Weights of a small GPT-style language model, trained from scratch on English Wikipedia.
Size: width 768, 12 heads of 64, MLP 1536 ReGLU.
Architecture: LayerNorm before each block, learned positions, biases, tied embeddings, capped logits.
Training: 911M tokens, 6947 steps.
Each number is 128 + 32 x the weight over its row's rms, rounded and kept within 0 to 255. Layers, rows and columns count from 0. Numbers have three digits each. The size before them is the row's rms in percent of the matrix's.

# layer 5 attention value, 768x768, rms 0.0601, rows 503-611, columns 640-767
098:119196116213141113173105101126139180087133156139137162194157094160097081103145165097138120094072089084157113071187166111148103131123128141141111095113138102058127174169122090123171119232053160065129176139152097131132148199092110135090102138134135158142123171129142126082177152126036106132141110159156096155095151157134160198112111127153079163149143118097159147144100114170151123133147
098:143107173126095165129110133137085158092153111111133166127184183160155144142116122082152158088161113159160107149116116112187122113141156148143135177113125145158143170082044126167107138129165167089092135191173179131090125144106118129098092138143102055114096151115158125145124092171117079177133096041114162116105104133148160122139102164101138151119077066142092063209160187105129126111143
095:125085134112178173132096088135157140146188062091150132131153059133186150132131141112173078158095089161148168098170170092182095117128097163071078124151140130054143147108126177117126121159131142139133084129166113116113083160185208121137155124119156142072116148145081143192124113096137147108142154103111197117108183129048118167058135119164120166183122113145174069147121111138117113066173
099:148101092186127165114110119135069186162096153083190111103155129123167081128130151121131151114086127180140131135169165121062107103173147133125084152104101166125150090093095181145150143097176166116114153070110163137122118125177160178128099110149166147117189133147163154135101086135154181087124127113127061138152067169163119115125128114140050170132091193148160129112126150098147131146166
097:128114188146153121121124116171139126099151176115155155121115158106155198161173129196142183138097162151112161135150089151173153136104139143112150114160155107114174099145097085101112119155126118153150112153117108040163144115078148070171095118080140095126098105101170111131112128131131080114150093130105149152039111193160182127108140152125083092089124165166155154204106142119089141088172
096:143117154052113069080135194231147063161160167175138111131129131130052121114126155083144124154116097153094193164158098119093106082102057129121109119154170151101176140118146067124173076143118141136123116182082124150130141162153154131122091115095064141172141135111096133104165089129145108137165117154128082106145119117100108084113111147099099062139157124118104160120119149119108178067126
092:092127117090109109110120138112106131163065073057139123106106092122210147122146094163118146140138100132103130116069121152138143096096112116111128175118110090144136112167154180088155108059191166078120119164139155125138149163122127108094119131139123068136129092175115123130118057111128156134208124143135119092168106064192147126109127153188070118146103118124182101208148133108136146075098
097:075146130117130153178158154108151156160173100176093076131101121136141150166088131118086127104125163148150137122154140190146175142141091094097132166150110153140121147160144180139082115100120116145108141203136131077138141144154130146131156179103175093112115167123113146141082135128078073058173105161132186123098158166118115186134129122140139073152097126119129102138153121189142175114164
095:160162111176165160144170096159182101087110176115131141105170103133114095151117115078152146142109108118084111094169134134122138148185142098096113125145175163113130110174101147119112139062104098133156093149139159114104178101187089139090132082179124188155121140055129073159118124151163143102064157093087081143114149192065139161174104150160086202137106135111092091127117134161173090135144
094:129164122163157117097119172115125108134135131213126152090117140168082133139126147149130111121160110111147151131083057199110127115103132144130133087110179126164078147209136146097114155097144053127176125097119152103116156137153093178131173173087168169203165075145058106182127086117121158138135081130147146156148137111091159118149123147106124157142139111146110142117135150075113093121161
095:169130159067148130062117185087102124170048097125111135140093149050095130101125148179144187110132150092106110118110143106144142108215069161132118156109136191133065123148126129130059125144123201192177132134127190103088111100166129186144147145102098098155166119069100113113153086144099085125096133125140107122159095159191096060134159071141184121169184154074144140103133113102115130148145
098:095150096173085109113109134144141158152125048140155134082123122132082105169156150095113183105106166146139114124197115142079102096146186126122095130128155210117150112133149150176090155143097195148179124108055144164036080135165110099121097077065123085127122147149133130109130081118200113122145107068166079111114161102065148134138105124196104113167160127117143165120113132175099123149121
099:113090152089101092117117121086129066128143167153169124095156086160133132086070131141111106155093118092141199169082128157148163151083120117210124126097161110169113105100070100162130177118150124197155176103168136103093165067140117126175181077090141104126138162096143132068152105082109142124103141121135150108079131127070152067111051184105122160125121116052089171142112114183136128223143
094:153148176145152170132126129146133090079090134044076109141043136163105169100140083090117138114123174118139137115098092121118146171133050150087140132165144124155150168142175142082120087093091118126184132195161086106145115109120121102112121088083112138108175183122116130107101122101114148173096136163085111163146125165136150130138146146145094158096126159167152098166106119147049176151114
092:126059128168111148093136118125119128103162105098098069120173214099055081166127157107101145124068111163144084174161139166131121113109120131081110172167146166140080183143147150104098173117190105136133135104133072125214166076128115185137114116158161141174071168090153050136086166178124144124206116148186168127129086163129126163098157142062131136083154126145087120133170134195125115155172
094:093103183122077133074126098142171153155128205154158098113117138160081116155046126123140107157112043185154102173145175101144139054126124083171100164160138090153136121123130155171109136149112155054179134201134175128085126085076137190182109146093118097169132124186089056060126111102144171084179141075069055141121130175144106146097121163156136127157092112167146107140124097115105098061152
094:123118142105129146128163162121149098160132140120110138145180175144154122130162115132165143211106121077108094102165157134095081145065200143069152133151057064102109182147104073155096154073130063111126218163171052127145089141116137109089125164146143111095098093144158147087137109115143130110135141095109167088119107120106140104123156122133141095155164134136134116099160095132153146169090
096:094100118155100144132091181139133097116119137150129070153151124111085112101139104110153147147119152140137116085120157101142152133048152087123168122137136142110182098145173138167107189112133156097097148134124124151108124104115140146115149137084144172120134155099202082137098085136132100112177164128099137129086117081151137154141082062070166093107156115106134178095125087157200131149111
092:168112189162125075146133116118100153098148099047063097133100070088091205100137137119081133135137075130146168101094122095163133091062131157177130104156125157092131165110140131108132128086162150092097062113076126146068172152125135159154149109115041123142109086166126102159157086161167184118143067140084144108133162089075139119113139106160075145154128153108105122051120181151076125146123
097:111156190171128146115096118138155104137086130124167138099112182128134141140178103119154119118138086138108157116145089121035187126086091126166175167138130126143056153115116134065124108151158097133122083129110118123105160094152127057088093110120133155140129070191079084076179164162096094149109121113152153069104145154130127071103166191084092137068086099163122139094084129080113139117146
090:170193124110100117144169157125186175137111147106086149156145114112063110161078109155129124142120114134145089094077058137116080142130172130154152149124120100106132101155103107148160164103080127145148134115132126095139190137163138106125090167146090150143145129148156153125130094169090134097107083154142177099096148121142144113090137195172109101161084128092156112118109160147152139122134
098:164172090157202102196192114130053141082137072112094148072173124098113090108145137135105094121141095084127075137123127075137129118161116094161118107092134126058075161175111130184106163138064111146073191058076126138117171138207181117137164137146128143110088132172111131115102096163080100141133148158138107129194144124135126136060134088137154127115147095117147141122127054141126078176185
091:136135110116108134108065100060103163138155098060135174123105115083132167151135096158104160153105117138143189044119075108144080090113102154122108181106131131146156160079101157079142186107056109164103148120158164096125127155128157139151092092146113098164122079115151177100128165132050130130146128099097069143173097147135109125127119105134164147113114210144114112060168120122137184162110
097:056147132099127149080160186124169107151126044134119158154130156161145174158103075144081148102085085152166139115152143171137128151077144102139121115163164121156116129048132124109163149135112150129103117139124112116061201148131177132124165069078158136170105096126161072126127113109136119108147063057150130148098051097180166146116124098152190142126135150144125137086133143143126133114138
098:103141145117182151084142148111086120119096104154137093140120124147094085122094090099190159105145111142164081084134079106195099130169090145135149117090133139102145078091138106134067113092104146113132141184102146144182106088137116122093125162136139108119148136107125118124160154144142172131083149105104123103190065119092125105188135044121141195156145079134104115117051176120144117096131
097:106092134101103070099150152138123158154126155164127125120173097154067099162127118118123101073194050125080154106130088175141183083102159139106186088106156104138078144138112159091169157088205135168115126186132109155151123153095158145159151153102181126146108138159179103166169207090085081138126117093119024100114101107112146095112076056082175106060122057096078116155160072114147149144132
095:065085132090111132112125057099105096167182145121124133124093116138142115128118177141136168149165126091105177136099087100102143127134174147099146104138187099103212197123147171094155144150109146123138123160090117153172104161145158113136127152121143136129128094127104115186115103136106155128146105063161152184159165100101102111120096082131093167116198095061178105168058121122110125152131
097:166145199120194071141133099095120134138133106096112152122099146069122135127038083118139094125122086137077124156157149100108170110158200085185171122136137142141068181086128110128169182112133114140106158161048130198130082088077069167152148146149155093077132111200176061153094166146083092112134131123131037123167069145136089150104141137104122154079178154144125121108100138171154146139145
093:152126089121169112093111147126151180124127117094147128114139173133083177109169092121131162111098133108148138087158118205141111111101148109134095088103117119129111062083097101129154107096110067169139113083139069136159192167130176137095142123134110134154181147145119157185129089120135127106166117117119110119063131123099176136153133127136086105164113109141092105168126126187148157172116
097:091078137165092154120152115139089159138139149115124137112152132136204120121104097076118111137145123106154142059165116064143134165101155105151147150149086115131113139182141127171100128163165121131134141116102045112097105113136107167137164124127047077123081143094147086185098139096163130108106134097095089201083099160136166064162172092135097116100156166166080140102132141241113094133058
096:109101085150128104143079145143095096198103119108195151065120102108141149143144139139138116138086110128154106113133070098115128078130107155132169086125159110130118133126098124191119196144099115108147141085187152173101133149146137117121133062096179201142102103079124078093098155169102196144132138164085116137165111152127142157114164129099099213166135117114155105135145080110077137141111
094:108179152092143128132093126135101166126091110169111165121125089132150155153132135137139094157127124097088157102117140070146095129080124089083172093124182166183122062124114140124143130142174115099187137165136145180135158115069121104112157120108091140107154244094151162131165135071178129105136162173151163091143115108120144131106121075156134183116136155047125125131088166146155141089139
092:120089190160113159102119083102108097156150190117149093111079140080183097128155153154113089137166106127129157110152122179159131100167133058180144182101131085144174110095120124089116127112114161133147143137123122108053125109122143161111111155169136177118080104102117125134158104143109077113171162101136116083087173138145185159105146160126084155128168172124171162139158156139226128090123
094:114198114096076137100114101095082088108156160128137066110075091106114119154141154086122120117043141109097109127109180117115098161142080142110171098114123137107116010070103149113125167155109103131133110151136093144130154117088155136139129111130111108085135068160121101141110085083144102078155137107085158169098086160154103115084114153152148127089112156135105187100123148125199169119118
097:141087097153118105145140163171107126143130144104116158158117084141185176118150087098123080145127095119204171169126097083126114112127095153082168095110126092106087126125147111066167199100133160131116164138160150102149100130126103156130134165106111144133158125125090112142106153110122158128154085144120061125145141145135103082077122165089111170083123142124039065142119123117189072172123
097:063121119174157103164142129138094137131111115141162128162130092098108126092091094145083122150184133162147128124131137110093132098143058156168119137128154166041130133103116133099161109123098093105122094126139153131125121116187131122115154155150130082149066120157130118115167125165127132069126147164104189189187123141171148120081143127066171128130125072186125138139123122093082102122141
091:181147149145164101106156153097123103140064147041124156139133100128198159151115140138196168104161123125117159128085158088149115168149152069136087081176150130097187112153146105149135171123147116096138122125112178107117131170116104089111107072090125126144073105102186092072081153114154172156136138162120170159125210101149100116180038138176130135140131142131139122095136190109147067118153
095:127076148140084159143115172174091130094129099107163115094123110133149124148154125154054146131162113102115117172133167083123123155091055103140134133154104074184115143148125118128124111080139179119094143177154183084089103159185149138119155084115163119100184119062119125135116155141127129151144141167127114133099134112139123127098100082125200121170165113133158133068091135125107120103094
096:118127131093162095106123116083108136090093119107095043135101147156098079092185135136103085082195118115108154096168170150108166156115132122145102149158118126142151084104124092098182088131146152092127173109113120173154171100133150111060084152148084126118152166150176092180062145139126148098133137157067148134134162127072161129063115171117170140109124086093095130114159128158092146150148
093:080126095130089068203102089134117099121168104158139113117130129173144125119120125120157206160197127138147155080109095131167092135125102156082134135102092159079116128087154174144119100095118130151119092143106142183115114089119095082119101118155088134170117072188123213132152115134146116075120186146139209109116113112155160131116171141151141082134118165121091172128129050108079108179118
096:099115057190117118120089098152144104179130064133081097138160087152100132098172128171108129151101141123143114175155088089135174124161152129093170103177129117119128182147103161165154118084102147154124161094105085118125064174154098083107135091171171118114180077149158108170157067122138128144161062091131175108096146065091149130132110142173129174063140110137135200135144156179133105207110
098:155122080129180128168128111160123153088101156052110107160131154112097163136131140071188159124090127196075177179126110088112173137155157135135116074109095171120118142143136085153159140120141135107174122059149144129158131139136116189043088095094134137085123135180118130197164121143131134175109126123160103087112127107137103162149126110146140149142131149177143168121128130094113119141091
096:171117150122112172108170123132095099183112130185103149139134143101118185128127177156142124084093174152181092149141156145183152096195129149050144165139097072111121099115091170110102126158148096131110167117099147194110192102161162152169187128135191078158048140106162175136137173161159168194130136091119145158131098170127153133066194131123111143131172089107161125101118137140100166075147
095:239146113105119170140090067114154141125137119081130126094133172128103099121055111125142122071115126129095138144206077123122159135176111087167137131137167146114096065112130122218105163114162184120099132100107159124146112078092166115151115141105118080131108113119111109139120131092178145117165120135133140138135150063103144120108086111115147123098098086097142175085077127098144108055135
094:121103137136114096088167108159148095148158168103209158123143117119158086097127127145110142198171110125162128151127145121107175153122082145122137136085118092197173131131116095097100111121087103141199060150131181125128156124119054182174105163200142114133110127132083127124134149152125130041150021077085167139191085129149134165178194100152131073142143157071142133126118091127128143100060
095:128132152121102151097099153098089110100126180101121096093130163050086090122108180126095124147142109076176118158096058167131118050106042113116135140114124125095074090107205082172138046074159152133117120125127147146063117121147092176116196178127139170130068094150107149087122094132136128108174066057152132078123187077084115126149073120172136077179150136116152044099178119080145135150084
094:191154165092117124195131130130096146143119147079114162155071122184099097159128119118056118160143083107125118119180134182120114125132208109097108097197154142089160158137148106124127097142145183098151144181102116144106135079120164105206127190191175127121135153069134167103067079087128140145124154115169143186117141160167126095092082098080146136143108077106106105151136107109157142128101
096:092138122114211147116149128113090104094106076108154107148114121159134117123187106105102146153181153109086144124147180072151140061138077100124146148173166172112056094099194156141152151123175096157100136114075081134095096199073108087113114076083136142105136170150138153096141200119025043104113112122104097058133134112099126110089111139114173140080125091171091147131129191092072072068159
094:065117150127117158200145158137133136091094103160126106087129213085172135106097122089097106143150085103150175086140156131130054147093118158114103124115128168144110103152169150136114121168087134079118151160180148118128134109136116064087100111176132124068148113131148132132101160144110180133107123132088096108182130133117124111093114163113108128136084148129167063129104130083127082207155
093:194180121078117136119176110094164114169104139156055150093112133126120099151164074122118117167129132081085174133092106112161131104145139179165091166180151105185121106164122126183110133124110137189064151128116131126152127148163177148137128185128116136165113096157085129104145144074160145134185166157125120122160130144098134135153137148077136146158166177114207115072095143201132091133100
095:101074142146181139084112118088128134156104203110117142107071172059148149163052176178201066150127129067159120160049115122096095095168160112125061161080109120066123096157118122120116159142110149117120129116125148134145107087159131132163127140112154158090180152092089107135117138133142158108092120152145170125111159124161131063200172162147090150124167222112122129075105157130111126098132
092:077172106085122076133083077162059114156110104114124097096115137102120096171118157139160160091151118143132133143147110100115120166079120104141133139135129176160120170073115166114138139099088096145130151131124098167136145116124111123086130107096160159117202099067101115111155091139146144139098173151135146106087126095116108122121192116067187127120119118079127088114149179106084160185110
093:138088093150074159151159109132204076135128153115171115196144147159131139164142116128125143141137166160136148114113124092196149124105171142143121111159129152107138071069180138101131043121143111111107134105144133112122144092146105086125193146162122123150132132154162104149152154093069071120127150127135158102103139160113109168076158054173102117066115138115093121141158108105139143184133
092:098184221079119149106180128160166084121179124108157130176107162124081110110096134068096135137136136141134149130153119148085136182146135157140083141042111182125094100114163096168183151122113087092129111159119142133142097114116109167104139153116101119157135080123138114096066159166134125094116142096113106100126073131092186152071118082175095159090178115114072132055083074111196156153128
093:186243133085153186175157139192150154164144116206082141143105096145138187070079090135111133128113122118127124073072137159138165118096126109100115077160071111168137132125143120093153141136144140107174192126146102189102076117111079124190158064145113109053123163168141192178184122116125166160130137119177133178102150115084074137102096156193150200132177123072132143111112116170104119135144
091:180184113071088098099152137189105158142164110120110123137126029168153091103197124143126081143087138137140070094156083096094121125127093142114089086086055094159117163113118140076133095144183155096119140133076204117154092097133143140093102090170201149144152173145141125087139088141136103152108071126160128123136172146142174099135059108124100177123148129128051105052177113021121185101135
093:108105156131135108153128143098102085202185068098162160147172154152147181078137180114137166092147136050156137146171114115153105151113144127178149175113147096090098106132077129161082141107080074116112079123115166060118098116118129085100078125158157096132160155096086153144072151062084166106146095102159098145122136121168148131138126149092115167137090146125160139111114146149103158154083
094:211106135182177154147102119113092110134149175108153203124116151091089122130151143134093165082151212084158166073117105118095128038069145095215138130139154141115087109111087117123172130160156100108093100124184158141178125077135183083104087165105147212156157125140123124157110038058123140141073153140144132045122100077154101172115102100156162144107019120085099082094111094127157122088110
095:160032129122130139156096141110128154135105118186158117179144203106111124123139117115080158135115179172087125131118127152126158143108174101123162154139149175153117094107122165054116094093098076068110190094121121176159125111120139118095131083096117137140183071136121144134157100100154129113128077180138135149179129104142101082164128115151113177109095142182175186071082133202107154156093
092:144145131119092135162095124121144123142137167094197138185152122064171150110183135154104079138120143200125130162101177104164143093098134141084074157084162082120156186163172153157189121133080145172127088157096137101130125115152157106129140118145171107108076110101142143099147082129158105166139117089072180176176142140173113160109161109158201099088119133129077097134166138145063164071128
096:137086182167104167170142178133110128146046072141138138151096116118077112187107145160113199083148147118137146181109107184099195142094125114121152121129121183079136148090140103092095122083114117140099099171132108136147152101080124150149132093066110156114168183154158143139128135159126194147173092082124102101117163102120096097164125109129140117119127132111178136117111115163105096096132
096:152129136073096137136090110169100124180155154102159152121075103118128147155101176108141115091097033076134125124140137114146085136147168094097183111167163110123077131137104080117158175105141144144122126100110145113122119116135075122171167148119101146087184123121093149116106143139073125137144052079140148078122136149190105187037106123145178184147124145115130092139164148168123130097096
095:079082082127128118162175149112187118140115132087121112110186170119121173133087123094130137126127066100129150129101166144115175169140183068131101099108177129129108132139156165151145103130153141116108205144117098143158106156137099151065064109149079188164172129149158073080129152050199073091109109136070170201168165058140149138200111087164126124165134083105192158135171149137212104098137
094:135096099145132134139138120102099129163185153160167136144081081140104145163042130052141124076129131148162144106211121166048131066120172109080185137081163144150140101140164096144152113164136157139066086073178084127167131146139169171152126151104145133102104101045114161137206129158145109090050160094103138111124200119175105093147120122072123109102122159050170150157137116139097140124178
093:107174140140139119134145103112101147109113143167132086143183133169109117095146105155152103145107125098143157131106109145171085194147158104152219120092125107150165124086137069127152186097089199115158119125138114172105144134080119092106138100082114114139094100079221107086075075157159183102088147123128122120049124138156161151168179070135202078133094155101184074169137065087123143117082
094:180091136094152089131127128178172142116161121111166057130106146118149167034185214104148123087135131145061086084142130140177097133198092097186114103117098128120117118165109155102154093134116176150144123055121142141158109102130181188171155111124095158155083124111134140124112169193125115102165118177168135104133111170089155089101098170162134145046131141106095136158138031122128070139136
097:103145118127113167130067131115121123115134179117146143035186123139149145107180120194147134194157125092143108154170152137110105103120193112087149127157167087121125197145147160087111079121053173094110106134117105152158061210161084100163083117118074036138151153126155136118161080123142087076100055155126168116144172137054140119082124144137077118108149179116166186131114088131162118127087
097:130128144099092098111185153176070090178074135084148115201145144147148170049110125165072122137144125119143126173147130170114123095146101129120128147087073101092109107185164087095152156111135105075122137154122130182114131106142090109109148127106148153080090076121073153176125114143176057123138117133146097171146146134180098190135097151094130075135151128099124087171103230114150114102193
093:130151155129134103087098138126151173147138114150126137168116108149093117053151108107117070138114113121152090137103123170148167163144195130195149174151144124127147106102164149161102131154129060092168109097161134173118113157190095056159141084157149168150090141123188141079106144136109122135187099171150122146127119140107105109165130125178188142125148075129117086142129143089152160116155
094:138098132171120178155115161165176125101255109084130081155158118151141176170095095125044054162152141083125108090103140106096115117110125102113136129080153146124138179143150117085146162108172133133138127078123135210099102119084163111146135138129102151098129145103181118072118086175133143079120118143100146131109144136106064079111111115090202136084111086102149136142119129088136089180155
095:115120139176113143161186164135122124124121186135138158124139129120080148132101153127112133132118133084098100125151100113093069119136130093125186133124103099046141140132142144139152146183191112127134123125130168168148212108115172109177117157127137117148081152080142166119160111071150109116090111137144083082117089074139104159111137131123160160130115161131119079129083096091074091091125
095:102127129161105130122097134172119086092143158154148114121174097122061084110147090156189155136104062138124173177158149188158174128104101178117087114111145107067142169143164086135121112120172070096147108088099186101071079139187126157160075103150153147093135101136157156147084096145110148078057138170146115179182110091137089198138167051077139135116100138113109146187077076081134136071131
098:135127188143128081131163122125101133176110168071125130163152100133123138104144152095095075104142112123137113073142171120100132117129124124130151119097100120140215153139089158109057098209106157194104128119186112186093084150153159149143118128171101153092155183089101057142108133118123114114125157169119115129126148065134108084117165168115169121141159145169100170095112169136134155073130
101:129141142137118112105110152153179164091113150111177104135102112098094089172174147160138120117155127140109128179163144152131162105122129107160126181141182159155119102120165081093156131098121125166179119132125141099108162163125122118107142142182158157136156103116123109125161066109089093172152203121088093142107149156097125137121130173120115153070123099079105142191165161155059115171097
101:153179166114078162165090113129139113201171085113173068188160042171130121121146150159155084142075148079114109100097101124080117081149084115156125157106113112129143116035193132061151152052145152116166149120084070142125196184152121207175206141112136118150115132103082093116115090120080087155095067122189165133118133179124207059139130125185094185124151099120144189103154124117092167139124
102:069111115194092110128138096063056090200119088103176127161072177116100145107150113176110156083087185111135195129075144135102189165126082131130062075140128207130125100113170197093159165137131088108155094172079144115137097072138075159137161157110112136147132190104108102154135121163100171114129153143119132179116133113114126107112170030187152147120177117090096175145167120166105100123141
094:097137155131168103143133109113166188180113117104155171145141101123091132086153116149145140119150129150116118128117145160130124073112159098099119105132144069102088094161067167209136108154132160135164224102124147137138130126134139161152149108071128137142098131100147138129117125120143152139161120078127155110094087088148114138152131096150105073103173137123107169124073117132082181171143
095:156136110121145100095099135123146134114141154123092138128125173115164119136134047182155131126115098139123156085133122121130120067141065172134116154155130097158173048134146107098170157122124192087131135126091072112132113052138112081066135143116118173097118179081117157101139155113087102126121154148119124121169124142137116125164122118131122123060072097142142153122135118129119163103133
098:107088138109104109142107136136129158130119152150100151132104182105171099136115133090085083172143089123131163092071157118087112132135102110105165161128157147074083099121151149088145158095133134089106095187137145168132168074167145165150108095153108165146110102136100144102156098152081104092154129164186121118121083106111113078139153167110118160115148166125158085088095127114119126099105
098:123137109123138112140091101120121133161204080152124089102110069101122141057121143114100100146221073125154154048153090168111111139111143098128118146112169168118073111085090091133210106118166107115121135186112114161166101132143144110106165135080092154169146183110140115113157153121136137102063139102149067095118186138134135147143097178101137095142110083097130115123113119136099194132134
100:102132160174105130154131217236085152114168179107085156120158119122131152148164149151133102121163114129129113178114160066139132082154156070104123115139171117167085165111172122152154184104119149124081137131107123093116130107209085146093129103131164139146128144131168079083112099147066117101132166135164111065157143173101065127105093106139104133111106143133118140100159157106082125064117
097:142147176196163103132157135111139117108120222165046114135143134127130140165137140158118101172105120112141114111182179179158104168096102168190114126098110114128148129140117148150180200099082128110107156170105170082116166110137170087131109082169130134121179143152159144110173089142093156157136079110137146142093159063145135154175089129129110155089110135157142075130102174133102125074142
098:186121155068155191143154112098078148165128104119132158121127181188146099096103113134127144120128149082141108113120125075146082091091101152109130088038109137178119130129123154093164161152060085153182096145111136149146175154191077156089196166111086158129136098118148094175093182084143177180157147105147167164158141107106170144143104144139144129154131145129112148133139133120071122150160
103:108104099124121106132185141084174101136121104144141119190116107087157096153141136124145153165154115112106150067128120055157166090146109221162073062204129183084113128113057136087156167156092100111100079099157105125028108093139138118080099157139155155087100079179113099218125183124144187078151143119200164096106154104116116108093172114154098169091125162172130118124100138113093156138093
101:162133086068081233128124071171179197106092068160092130112144121152125105085102120181173155140096113116142057111151142183136138118151132183168140147124102136077169112163181127102110117099133144125165058153119083109101179084142170105024140090128124137106179175213209188076100106147099100171140121140112094123186078134134129119106111099114141151143082113137105140149130065186152086162107
098:070100102129102133136157161095063158092169144098161101128130101106097107111177130153092141168158099146067134058165119176132094155157147105142117135170097127101172128181095108189081106086143108123090062098124148111126100126091142179177083074131146118138149103114094097178114116156113079092142181146163150166155108093147116159107135143130110089166098145129154141140168130128134084163171
099:087122126107169120098118128147118101146151115115120099132122158111177140090121134167099106161120115175117132152088160135082063119176161120174124188144134145097176142089129118130116111152169083161170124112160103110130111165083176087109155062135103116112146143124180182119104104094108115111068157166121095158139126146171130069104063086160125120156120125114071138178147166175159053127094
099:151120081080172120142127111066124113127168131100120118137144224128090120103138160101118085079040152094148143063115093097150119134146109162048117153121111155117120132065137119144105181081061157062105139174129093106134157147147129168138089126129112164135162127083169140116174103163136181129145111112062128101106177119115077105176101101134125130130134118120151116164077120130134111099060
098:132136085117097109045096143126152188129087180145147104104168106126149179078170116126143144104148165147157123142121123145143086132120126151174065096073068116071107195080122166096088199168124194186149126074090133138082081115128118107110115101103111083173130122177094216147180081143140170123129134167185155039055120141147154147137158118120132145125100116114094152099155173159179126137073
100:126098129097090111184129122122146190157138074112112156221125149123172150095099128128121148125108119140143121186123083156135118111144106107186086117140144144136147124148153140132068157115112141176117152162135156118167166127084139117098164187094056111116203134118144171122042137046111093155190118106147085110169158206151121206164106071180114109114094128089125154101124135158131157140138
098:051088075127140138166103166122105105102148171120117140141143175151167148131081145061153106156110171110124085093173105179138159124087131117113118138113118135104094142084094180104089154114143140098166110134107114108099131153102109080157160041106090104141110157159097152109133093155166110141160107110083169154093129144067093145110162166122153108112201153164111138102184144153178139121175
101:106106130114138116131103134141151152153199179145165146130091160151155057143114144194144084068114110139145105125198119118157175113156113176102083098117189230074149135152130167116111128130093077137174172172135132161137068098138148137150149092123130132093113150142158130115149115185113099156104077140145109121117144170139119100112115112058092193103137162233155164189134123137122188185167
099:087078121094091130135132062118090103122132141150084123090117135116140127223127154045093195151174110097142093100119139202109092107139110157092090006168109122130223172132093113126093075100141152069129161112117074202113113143100143108147125171177121107139172130143197085108117183151155156123179140171120148132118229063108131168111150096112077133097195055114179166172159120114121105179068
099:138136155141171070106206160160140110142146142145082182158135095086123146133137087116176099124183117084110108119159061169134129145183150065153109148065173098184125106133130178072099146155141109137166200135090160124127140118158122119107123102158160143115095130168156197168107081156083147141085152139100153150134096109149088132084138169136194106166138120149135116095088095128145099123083
097:129154099163130120110094138126141123165110093128091136184111048171140133109152171173120145155170083127130154067121106145135107135172176054129115130171169157163114136112109126113099114112093141141129078116125109188151133107161132114111148143139118147127142102099063192086155035083174047117146179119102117162109166077158127072165151143126131127147131151164112124126131091145114148135148
098:086163158106116112087060135067159148151107137117131106142077151141101096116204081156125125074164053122201107122090139136116140103128093176182123169162172095152101135112154162188121176142168160114107184143142088096136130111146143096093150136097143123097151150116112128089095067141144155169102074170150098151111193186120090149109146099114118123156142154122034078130120145146159097108139
101:120201133170075119086121160107113137123121187078154131174117149139170099141124140100153128081134103127160156188121140155118111125080101134152125145129156137126074103082138137084103091176112169079158162142105123168088101140116145125094105143155183114113174137162125128086119129146111111089116119183105158121125081157091124101157119166137139191163116167049060126131135128124199138139093
102:123180108116106127040036115120148129154187072160190115110163110059116121163092117100104134106159100097165106171142142152146134134087161116137113105105131125099122161115138155108161091122169139117133134129089106139091101115138112145116083169144161097111178142121128063170119160063172022128143175100150108105092163089162133089119071161160144122159167151160154138154098077177122165186140
096:138117057118139198125159113114095122151125087107131146091148093113131139127104116114155174201114062158092143136098158101104159115081099134120086109148125182165209169108171120119111156090163156106140123087085116155143156088119165165176165152130164105115134123124122144134121108192111109121130172144135116125027176227182145170121122089157117132115152151126084113096050090120111110182079
097:147107126152137152077141164135213120196109158131063086097125062115135154178069113113116130113108130151151123096070096165135125154143156117172140089170089140144111174164097143178091097111175118148109132127105068134122132188088029158227067129126156134122112182110105138188107101127151121071051134149161121148141178133130132101121123170093123127146115081152148124163055135134121092079171
101:081156157095143110153176150096147103135128116067142150103089121168119160150137094118178149091126162160131161198107105158110124136140103063105145122139104114109064107077188173139098105137102142134146070139102153153131160132143149092140140141147141086119108118053153110111105101141142175135093172190152127151094174151142133162128159170154145210125107140152167098077205137111151135108134
097:096137068131125116113158083121112125121192115037130161153131162165091190092094102143120136100172096144126145161059096122140203173141143061148198065122141117148089088194117112134126161072083118099140192144058126087152083148146109105173123116129142096094122105138146129096096157092131158163101116136135116109079174137081126101128123105109168129137190174162114142128170090081122179138111
097:128111137135141160159066105103083144097112138156089126126176084106101146180138124108128088151141141115131113135086142127135147185134165143152185158145138069125158102105124132111091141053105152092106092147103091156120158172134084171125182094085145159133172159052186086175089144116165155089138076098142146131086139071103135140134112131100125097165167090150131105130107115148114073170053
098:113126101112081068142155123127184092120129162203166136090106099097163146166146092106064123110080147150127153089133110098133100190084112124098070068070193095056124156121150167140172107173087154152235097075099157119079110145181172139117139183120090190125227128154105115111123093094110115087102168125078100089155132105093112157111085101148181128116122105098117091171167094098149168128139
100:135115105151105149164224103165113118048109200108127151125156169089170120164139125134120119081129152123112151114086112099079141128119162103144101162092136058110148099120131178091134168147115096122124110148157096154111112087160118130099182150172169110088127184156181090077138163126098139133170143112154166079150108105132134118157150166146140104127192095128148139105168151153136115064060
099:094133106109135110113124120099062115118113129090091118105126133121135069124098132195076029129079173172147147146153126114100152072119088113101103126115135086133055121166140110120168104127183177093122159160103120080132120166097105119132108125157102132132130127106071107136128101153174136105066159131157128118152156102114111114130156160098152134112159151091118081107194209159119096140155
096:126140113136080147116129118151097145186152061112148125170158118205115139194139085092060109107177115086168149128145144048144178182161138096187150099148136082159124156090143142134138111124117142106158205137156123128149135144093166148127088128123110065161169136091158174081162081112138166147173093117072118137137110135153065157172110175108145127077098167137168109086070169169172135100130
101:136132168174121162140181096168171158113164119160113103153164146186143125220178144121125089090165168135159153135131140126126150208110076126134121100125105154162164127113073131164129065112175130132099127100093143126189170153142144146100078172139155132142142114156150178132127124134139079137110141105206168038153140153081161169095188112130109119120129117150099118097113147123100139174167
101:112101120153145135076085118075147054189168168116188111146154088086070057140123133179116147143146112099147142138057113097113156087110096106135193211121142093131137153181126161146180149081097087148139183113091168156150108119133071118084216155123114149115163088070071069115095047137107139112149139084083143157111149120137118160110132131111190249127181175134119180114193095155150152147115